From a checkpoint of a small transformer trained on Wikipedia.
Size: 14 layers, width 128, 4 heads of 32, MLP 320 SwiGLU, vocabulary 1024, 2.9M parameters.
Training: 138M tokens, 8429 steps.
Each number is 128 + 24 x the weight over its row's rms, rounded and kept within 0 to 255. Layers, rows and columns count from 0. Numbers have three digits each. The size before them is the row's rms in percent of the matrix's.

# layer 9 attention value, 128x128, rms 0.108, rows 0-127, columns 0-63
070:126146130104094093103142103152137096120153150155171119128142103111099143164141148171086120140140122151125166128109167140170162122158117142113114123160147135084145134110133123098108102145103095
076:147140114099140090110140132144130179082101144160138124137115116083123119151101161131137118084089098095165062131118140102129146131093160150102159174126155125136093118141091096136135158101153112
072:143153112123133124156145112161128067136131160137134127147145103126160138123161076095140168119102107150124157144128142153170128095129116106156167107119097145149143143098097101138133133111125141
082:128070158095143143145165161107135128087095134138115102126142131123072124174132117103178132175119100108138138131135137131135134139125101119098132154101106140067141114143110128150142132112108125
078:131146107129130147132094114155111137133118094093103118140147128130114144135129166130135091156125106103086076127159139097165113107133135112167104099119134118197148149116139145113158118153113139
082:133160090120131156122119131160117115139135155100121126115092142158129125126162137139128116173164135146120157120080144131134105163153137182082100124153099139106117146116146150136145140053110089
073:136125133102133101158135141142106086128095088151143115117094158169144122096106082171161110096149143153163135153124136136113135108116156149098141153135156135112112135137151147110068111119135152
080:109108107089145114116109170131124135117112105111127108065129149173145121190176114130158117115109127127163116175156094158142142138175131106120149166111132138084129124153106105110111161161156112
074:121114159126121089145147129126137160133146077152142127115137077173130144098157148160091133145097108106113138097102108151086127092148188118103148097151149101113150114106194146122156125129122099
073:142161134118095136090122111149168170097132116094123116112152113111115142099112170114126153120173107122094122095097104103163145147104168128131119147126141124091147123111134170172131110128118120
078:165195106116152116144139129141156099139138103154142159128148114161146133128139099126134122146164161122146120103062104094122172141091132126139177127112156117132130109137070136095138143101109128
077:147148102135123110113065127116120106108114135117172128130131116145119122123150167159131120136146151118129122098119138121148114148108089156053151132096094125126120159141126127085158094174180136
073:144130116136101124148075116115107103141133079122103132115132127127121131059117123086112106138156112080135133149074127115110130119137108101157132142146132130108117080113092125123117187176126143
076:132124152129131115123136122113122123166164148117098158168070150112119147118123161133093179169125074140133122156170122119156120092156094125103142110092130147119104132158103145140123157123133093
080:101131128124166112151122141144126103124129108111139161133131127148138102115122139165173075124151091160100147154088120110109142104079128141158137096145101136147116127123176112164105133115121134
078:106158132082143113109157151138167095121106108115112192150153107104124158105113111098114120097115154125155164137146124105132154107136146163170127124121191050099119135084126114103093122147130120
083:105111122132125123131122139093099150143102132099113099135127130088134166116156141124132136136150129127140145101119103149164117157163102101147125158106165122191097148159126125109106154162131150
079:132128130102116089141110126060118141121134152116115112136135105135172121126127149128103117105090136116120146120070130116170132107106172158160120101110104121139130175123104162135093122131120106
073:149138126120180139097150106097143134143132158114114157073136127120091120165111092107174130157195153109102092127114118176081099127103152118126095161135174165139142142114146166133132154182142152
075:160132095159107112126103147112159137141093098170142074121116160099110122167130113096133151123092070153124145159131159124094150145151127123107124105123171148139123112104135173156112140159144115
075:135102090090112112134093142174117141165121171132131145093154141135129122134116177108101156175103137149146133161139107159142149108142133105159117130096134185163153128143104127131112061123167110
075:094133091167140140092120141132136128120123148133142134141162130099134116127151109135155161145126110112117122166106087145173145136139095167105121115153124132143151135133166097160101165101142132
075:135128130126131127101140149130145119146145118145126106164168166128111183114150132105140126152102125149178097127168127099131123121151132141121102142101125136145136141149148146140136140134127131
073:091161136118117103154142087148140134127150138164130127118139181085108095147121095163125096169118141155154181118105108173138135120097088136164119141119168155160125124089110155133144126133097096
066:087135113127094155115176140133099157126135171140133138084079125169134121097115109125156104159094130108110146107117107113142129141193122138149138112143164153131156116101144181132129119105146152
078:141123150129167148109130094133137152153110130120102094123134085112191114131146101139124111130133158111093173124163122138131183157097138120143145139106119100100102138151168115152142110155159181
077:077150153142161169150118133130097161170111156107144098144144119132113119091132144120126109125135131131114162146131129191157094129119122127123176132141110145151123145137097131145133121171101096
070:121109115124116103179136137154142119142141106129116121095126109096125090140106096173126165121107107124132139166132174107123107125128134129125138097108143121105109170130140178173104131150147142
076:115141148093124124138067168127130133107157152148165101110133118155129122144120145120143130144101153134090139118104112121068158166169116105120070137128110121093122112148127161153127133177138141
079:110134127112128105121126105141168122130136068135107167116101127112136086168116135097106115144151102105120094125107094123109079141104124110122161128115110155134127158138124124107104109114084148
075:147153140136093113152104155162165118121105098132142157108135161110113119098166136119121157079115177102101104141131124132153111135127150160081122117119128170122143158126125108122118082136149131
079:116121128090088079095143106112106143137158158126115149138127112131133167149086148129143135097133087124150172159112138134119077174130100121135136133147080124127116140096139124186140097096098111
155:101165160110111140101144111137136116154112140161125113083163145142109122155158122146100099116059102106127113140114136084116127099183132102110129141106136128146114127125148115082156110150137119
151:151089121127101141103122136160067096090116176123114128101099134132136105133135153130140117145121120144161148157107151116128102135133143151135118105142153122098111131104087106132127146169102130
151:118151159160132134116104135152155104147153134097122138147083118097128092117146164155100113152160149184125111145148121131165133127158102119164156077216186129113134137148124117153135129128134103
153:098108163140123109146140083147123113105135144139133115118115110112087104120097148119125117124157123073127149101152133094140124138090160116145092130062137171164084160177141136176144131116134119
155:142104153123152127104171139141154122145145146104131165128178083149117133130053121150134154144115152120084144139123135131142110125126136082162115098100130130096110145083117194125125159122151104
148:133150142145103135129152121152145141102126106108137118087135110109137158148144193087116153122102172112144146124155130121157133151137112145138104130169133145110155106158144130076111119110144154
146:106150118098159143130117082106087154095124149121142127094132116134091123167071155134156094159103153139106132139078123158142176159154132141077151109147125146092107115139146122129138113128077098
151:103144130167146078147114142155095147105148081163138108090163091146123105112186099150142129139094109107121144138109129115129127140155132151152146123121129136097132119117100124146159129088139071
154:154144128129134166120149108119120100112134157139178142124109155126104091109180094119110150101140147148168113121103077088102148134141129118136080128179146154128130116147137132127147153092115138
154:104074161129150143137157136155141070088072142134171136151149142101150130141132102140161103139128140113122142157133127133153124128116099166116124124132143176148138114138154131114124116064104158
153:155121142119196131077110136134163146114073133136102116143121127141117134147171085134121145146132139092143089132124111132129138154101176120173129092093147176143140147151082123100149102154110132
146:100130106076165135151162115109128170094128127121149166101133157128156140132157146117101120143122194164129131114118150122127103131133117143154108130122151130137105163135092133156119112145137119
152:109117109164108078145160130082163123138141147135148132124103159137096157138122142108134101131142111096158131133112129153121119146170147137127108132097152125111184133133106137170154143114122108
151:133149140144138102114127127113178097085105125105135154083136093123111113101102147139143117149122127135119180123157084068130151149154094149089124119085115127151139130105085125159071115135118180
143:134127167141144124112133128134128171139120089109156119206110148130119144130133124137122067097128137143128091086172133088134152120121137095106096118125095101112118125131097131125176205117071170
153:100079109132121102131109113078131151091129148107111142112121099161109117103173132166098128071091127143138097128144153153119153130124137124085132096104126157149136101161108110107091089152170132
148:155147119132096096094105094096144150171119155161103098117128121153131111129128095125111099174111102112143123125140127114116120153128153119112078127172127143092093142073141110146114100065143127
149:145124159099141100134144129118138126100135136113122071138134083100166138181134128129147134144142115128140141123129161135134107134108159130099131105133153114087117173123146136137101155139180167
147:121158110140139147142137147136174113093115114165127087096107121116166108166105128171160123145093103131113133089102152116086134138148099134130135107138154178189143133141111164093164156123143125
149:163138150089144097154126153125183109150155160139132134121116150135104179116139107134158116102118162117167151181124145096142121124165131135090154103130061121113127130165100110132145111142114165
151:138145122143118181120160151097186114086132116123175122121152116130082141123115120140137128099146124100086094128109119104144162157059114143147132148159086140121123146109137098148130146121127076
157:119150109080171106133150115167102149139165100132117110116134122130137115089149104162157165121140148056130102111141106110143113132129126140136115143129140141161090079112127096123128113136133164
143:102101105124119159116105148175130136118103110107160083120098141146141113072129119120095139163154156093163140146152086138117131161156132086076073165129087129072128128158175107123134132134142122
146:098093150151120144129148162126111165095169146123127145128102116144112136073120144137183147127065151159088124104085096125126123177103150128125099148142098182135137130107120092105133165144122134
154:144174149174130150142146127123125129118103094163129126122103134074132126135126109079116179099135131167088108172136132103130162157137129104156113099081092124090104146134144125160120119110150124
148:152136175092152139124107130162143115107130144174104138147145090088119122118108106120134136090121150162160124126108089129127155110092149111114140100100101105129153106126165093119123111106145085
151:142106138080099137158122128081122129169147121118194111119100125149129115112090137114132162125114107140126115183139172127108168127134117135108125123112134129145144128127123116121146136110101134
154:097173108153139125116134114164151140136086139146141150163099124109111134103119134157170146150112158142110143165119162142130172094130155095122108125175176145173116155168138120127123117129123114
151:166114155112140114134150149132101133165106125152160105083135145172159170112125119137119107102152141115116105110105119129178150151155092111149104110124101135152148194186163088135137105114114089
150:125097143125112118114168113143157156089107088140163137157132145147159163131109129123111117132146129143113138125130074100124125065162139112125136127110169118138160118132151114114111160166127082
150:150125132157106089169135142118135148148103122112118142106098128057165096102116135108130122137177132145127147119158126136115146165125111079138110141139095139162115099162117151100172079124150101
147:127148154100085179097114128104148171165119120162102148119114131145125192150144173131100143101141110134143143123149150122116120177125137140159097110112144147147140124086150107132116142075141094
068:126178098141079155100114117135139150115143152118141133105115160117150122111121124164134107133132098170125132156145174145173131141145152164152151103149172133107118139116121117140087128101126124
063:110141128124159092162135143139127169104150113129157102107112077132128097141143147138164161156105133146112103094108119101116174112113164151153126127122099108125129098128143120088152109141108119
067:148154119153111180107125119133142111100159121117152129115150161144103164144141088130084144120156112105154145112128094173131134101133138133133180152126161101162127145139128112088185129155146106
077:148161120099135162115136146092156115093100154149150162123113144129134137095128159098137084144130123181091061122115110132147084124097124142148137125153130149154161143103113151133124123127138122
077:108100086135100127149113127137100125125125052115134137116109141108131119134130172133109110124108109104113104117174150145139120159135129132164144140098108100142103130149122118114121135148108082
068:128111139105143150158108134134102114162114105128107134123105141137099165111094134128157121171128149132175086066096112137127160121143112062142135127134134149149090106127126154112157156108150147
075:141128116124129132132125102129163084129091090147116143120137134103100154107135067132088103132097112125173132164120130110101123085130148123095150105108168133114134090115074146112102155137136093
069:152076142088084162130111119113156112114124096155168086164155108157121144110112136110127137111152153115134137157104158171144123174116139128153116098123105149116130131162172174114101154161109147
079:133108182116095143096110127163134138120125118164121159152094149143121096129136133121140133112128160148123089106136131126133108054111083092177128097162147119091127110156188112073158123133123100
075:095135146100108160140121138103143130075133105087110151150115151105093163137117160151130130078103144138147158123133109103131137142149120125099116156176140129137155108142114111144163126116129118
074:171124136094126143142180147132097135155116097128110108125120109142147112098110140156084128184125128104110143113159160151162128185095086150137128115140151127122079151119140136158171137122110138
071:119144119131161142132178155126168151121159096156114170143112118150126127109105139168114157111149145116089176118150125148125116129128130155148110142148113084114111120094111163150087146101148134
068:103133120098140161106157125120104109147098163117134107090129099116132138132143135109137114117142120128125137113120107113133151087157065160135134119125165149122123110112136134153112152135112091
066:180109140116172124121116131129133127070085130146133128103144106139115151171141132124105169125107152139130147148105101173114139130158141139084127116125082180121135132137151111124130145102130130
073:157104125165111103110187122108135143126153132139138132129150128116164181181134119122166142132142119080114092140114091135106133144120127102137105099098125165139126123131131111111143177136144131
074:186105141096087125123128137126110110106185107136099075081134123135129144120119122119160122132108110159093085108131131142079146106167128145123125167091124167079111094137097104146115140130140123
075:143155084158132119081144081107138157085138133122151116091166114096208150105127107143135130134165135109099133118153134084104122153138131103145128119132130176147137154131149111108119109118131149
072:097108109108135149108155179088159115095125141117108150140150143096167102141123177146092125116127124149113144120129104120100155119148057169168155124134113124118115183146123131159142166124137131
074:138148095118137132109114146148112112133102088104149132162121126158096120135135158132110129136150137088119128144138161125095147061132120156097124171134121106089117118120137132160143155134152136
069:133168171146139189111116139149118130151137148141063125164133078166149131110083142096117123138110114132138153161166127126168116141078118126114141178076143078112108111126114101135178147134132124
072:107144125117109128141089137157132160082120116116102155105116101144133134155105121121111117119134084151162092143115113080097133118166132175134112143154128136141127137137131142134135115123075113
069:088107101182161091142135141082151152113131081116131096144082117128118101147096130127124123165166143119089158112139137141104149119132145133129104141120116154127131136117133122114110172151091147
074:152134092156135122087135138113130093127129140127159147109147133125147066094118156141140143131112124093148129087093081130128134084135133154145088113132071101147149102068141067134138116098117192
067:145132121125116127152150139109098153158091142147136162201158116135118104103132115125115127136111129175120143116102167110101126093164170105128138104137151116106132147127157100117159097141142136
068:131103111076081145119116108097134128138152107094126143140159129149111131142129136111105132112119146203113113153123096106107192120123106092128192118163124136127137122136115139138106164104122130
075:173138117156120163124139122076135144104136105084125125151114126158093143132136143057129127126125119128123128150132113101118113140144083128100176109156084122056126102132141159170138143089133152
072:174092124142150131152138118119110135098179118138159150165151150174145111116137147102128119145139132163139121120108133102130122169112162137122079149132140158110120103127154100090134162128161155
069:153159111126105148146124181160132149095128120129133122144116173148109126127098106088131158114146124159102120091091149117132118124130127107146135143158125052128146190103149127113122120145134133
068:131130130129154183112185123128140092124146132123112104151106124151144071128138110173139141134123104135113126137115144139088157155138101124153107100151110155064076142131125151118109098160130129
074:088134152122086129145176141113120118100104138120127133077130139151118149133087136145148160098151132109107089081123112091172117088121123118128145151105150126147126144121118129110066096118113155
075:119141102195099094092080125108135138148122149127098138112126126120140121138161148138139134106097089099090129129133112096163135120143130089115109166104131159093104097142146125108095101162120104
074:130145134091150121111171134100164149123129100136129141136144123125108128145106126126111138105144123159103144137120119133137135149136165108156152137144138164108099128139143125132075112116120064
091:154131138140128115174135125102133141103119170125130137111110145165178155124171142144166127135131115109110122164134121127128110143133113099113147106113167100132141125146170084156148111154111129
086:130086107087133134126095156126127130155130098075131108153120122130166130127180086128124124180115081112092107128164120182153145164087139137136130125108131110115117135115128104157031142159146173
082:098114116113130140149123075143094154067099115144116169136133160106149141157135080141155135115097112171139143107155127155128097150122128116140118104088087117182133157136104158103133104128141098
080:112115118162086159094135094069112106142132113113150146092179090104143127156118144126106155148137168129132172162095087159117094115104138159118116101117138137142115136092153110104131154103085116
087:107117132101107114138170126126125106148161102134176136108137163127111167152107124107157147088146132107180119152159121112094114129142127142124145157131146175134119144160174113127157135135146083
074:069198130135120145110137108136176147116115120117140144146116119118165131076147152144084135193134127155151115125123178122135177144150140146138122119117172129108093148119133157099103125138088106
080:110123125119159124145125126106085110142108136145157151122120106163149095079148130101146158122090154130126173114123124134136123097151141111108123136127138132065112120139134076095138115109109079
075:125116113137137090173086100137117149121118095133170135124119111111126154123183110140080160078119146146151133122146137170109140153070053097109123143134147090164141101158168160143151108104133128
078:149153125104134120153102111123119110153105117083124144135129136125095136127117131091149107153153119129115120080126130134150152158114110139118180140139143106108120150153113123171164113127107159
077:147170183150115125142127136128108082162172156131149145156062102147150147093107100142116142089159125119135179119117121159132114089166158123123150141107101084099095108140130092137133134123122150
081:095137141128111101167142132103162120147137106121126119110154126151102156150104148140122134129163125145147137167118118106149111143127161121150150122121128141134119123104139126137129101115088098
080:106153169115148153133141144119120128143160101161143145144158154095127168131141100093132138133142124147109164141134141131108124159113146161136148139096139122179126152103097144144120125076143143
085:134142120152163071137135131146125106168139138149123141150107109121120147142156116119065100137108101131093148157115124124159137150134154134099168138112130106157110113068091125157129109083124070
075:073131130162158127085160125142089132135102172154144131125107113100115133084153107141196116173140158065154135090129109146109143126131147136100101127145155171151155109133155089102177111118112109
070:170155137123096147159081127117087177099139163102120145128124160099140126135116142100141150110142156115124100113108149100136132173126171120104107139152162153142109130136154113102133109138150136
083:133160165095115123132082102120117119110093133132086131147131157162129138122123069082113134120123152100106100160099112085107114082122147184084107097110139078128131112108135099132125129138131138
084:145127143124136119143127104105137133182136159149131096128101164134120139117106126144156127115138156090107154118155121078120085159115130121115177111085095138122123123111132088154150086107106151
087:119098101153179145153186141064118075096170126147136161131140146162154162129133113093141122107122159133109162143140113109133123163130132151139117135131100173116113106144097134080076096121136153
077:115124140119120134133134136116136168124098086127153154110127094137092137146128128130166119084121140105107144130123188160130131173080101139132167118145125140175143129117117103184133115124088158
082:071140099178156113148146116156138158114121139131161113134141097097129144126156156113161143146141093136153124088111166127157130140103141117101125109106128135152201097112110117129126127096111097
084:140099139146124071137122107129115138135130144122167117133165118118131121106128152107138141119130141118133171145099129116188096125150105111101142132161115127150157135128073153110129127138149177
084:160117108090133121105117187127151123123155128097146153125126130102118119090114120120182130138090128130120118138136196116117151131131097164143105103157132093110127114105094157095119155138155104
079:149130113079116099126122096107107114093139111106121132103179144111112124119133147112140127168119112122147191117135137134121147135157135119171138067136183144108157136091158129162092167154153093
076:142123106117157121174121101133107121133148136135118150117141114166122155117145127106133099187097135079151165157119102113119138116161143122087124094121154094127112141168116129153134166125115115
078:145150163089137143152125145142140131114160124128113105129148122132120131111099106189102085137119113130106134120136114163140086144094174146128156149151116141195112183151096127177122132179097151
085:164072169123126071114145121117145161141103150103081136127121163145157121139113135173128166120083134102107093128148112133109141147138133113133116143119146132101141154185102080113137100078142116
081:145152106143213120146132100130128125118136127105141101148168100185163097165132128171136129088117116126146117165114144143172150127139092164134108151148126111140136122142121140123152099148108140
080:124164153170124068081117122148176148163137141112103135137106086127113124126146122120113130150075111091111118103108138115069153118136111176099125092160099129107209111116090131144137099160097132
077:157098117080145141135131124093150093155145154162145131110130169097115158124109127119118098070090137124180132140119115169104154133125145157151107152108124125121099081090125085158139110139133134
075:105113177138168142132081147112127117117111142116137134147127130111101103147085116109188146120115107108100125142177126127110118140150154118152086147145117100150103118134151159155122140147156179
080:112133153100168150162140114175116134167119127116117090101151099111157089134165133135077119121130109089130152107106085109157155127149167154126152135135205131120113097088115123154152146136169098
081:122124090136130148160137152139083122150099132080131089127171094107138132122119166139123104137118149149079124166184133124091139164143133119129149126115088105102122102150118118137075131118083101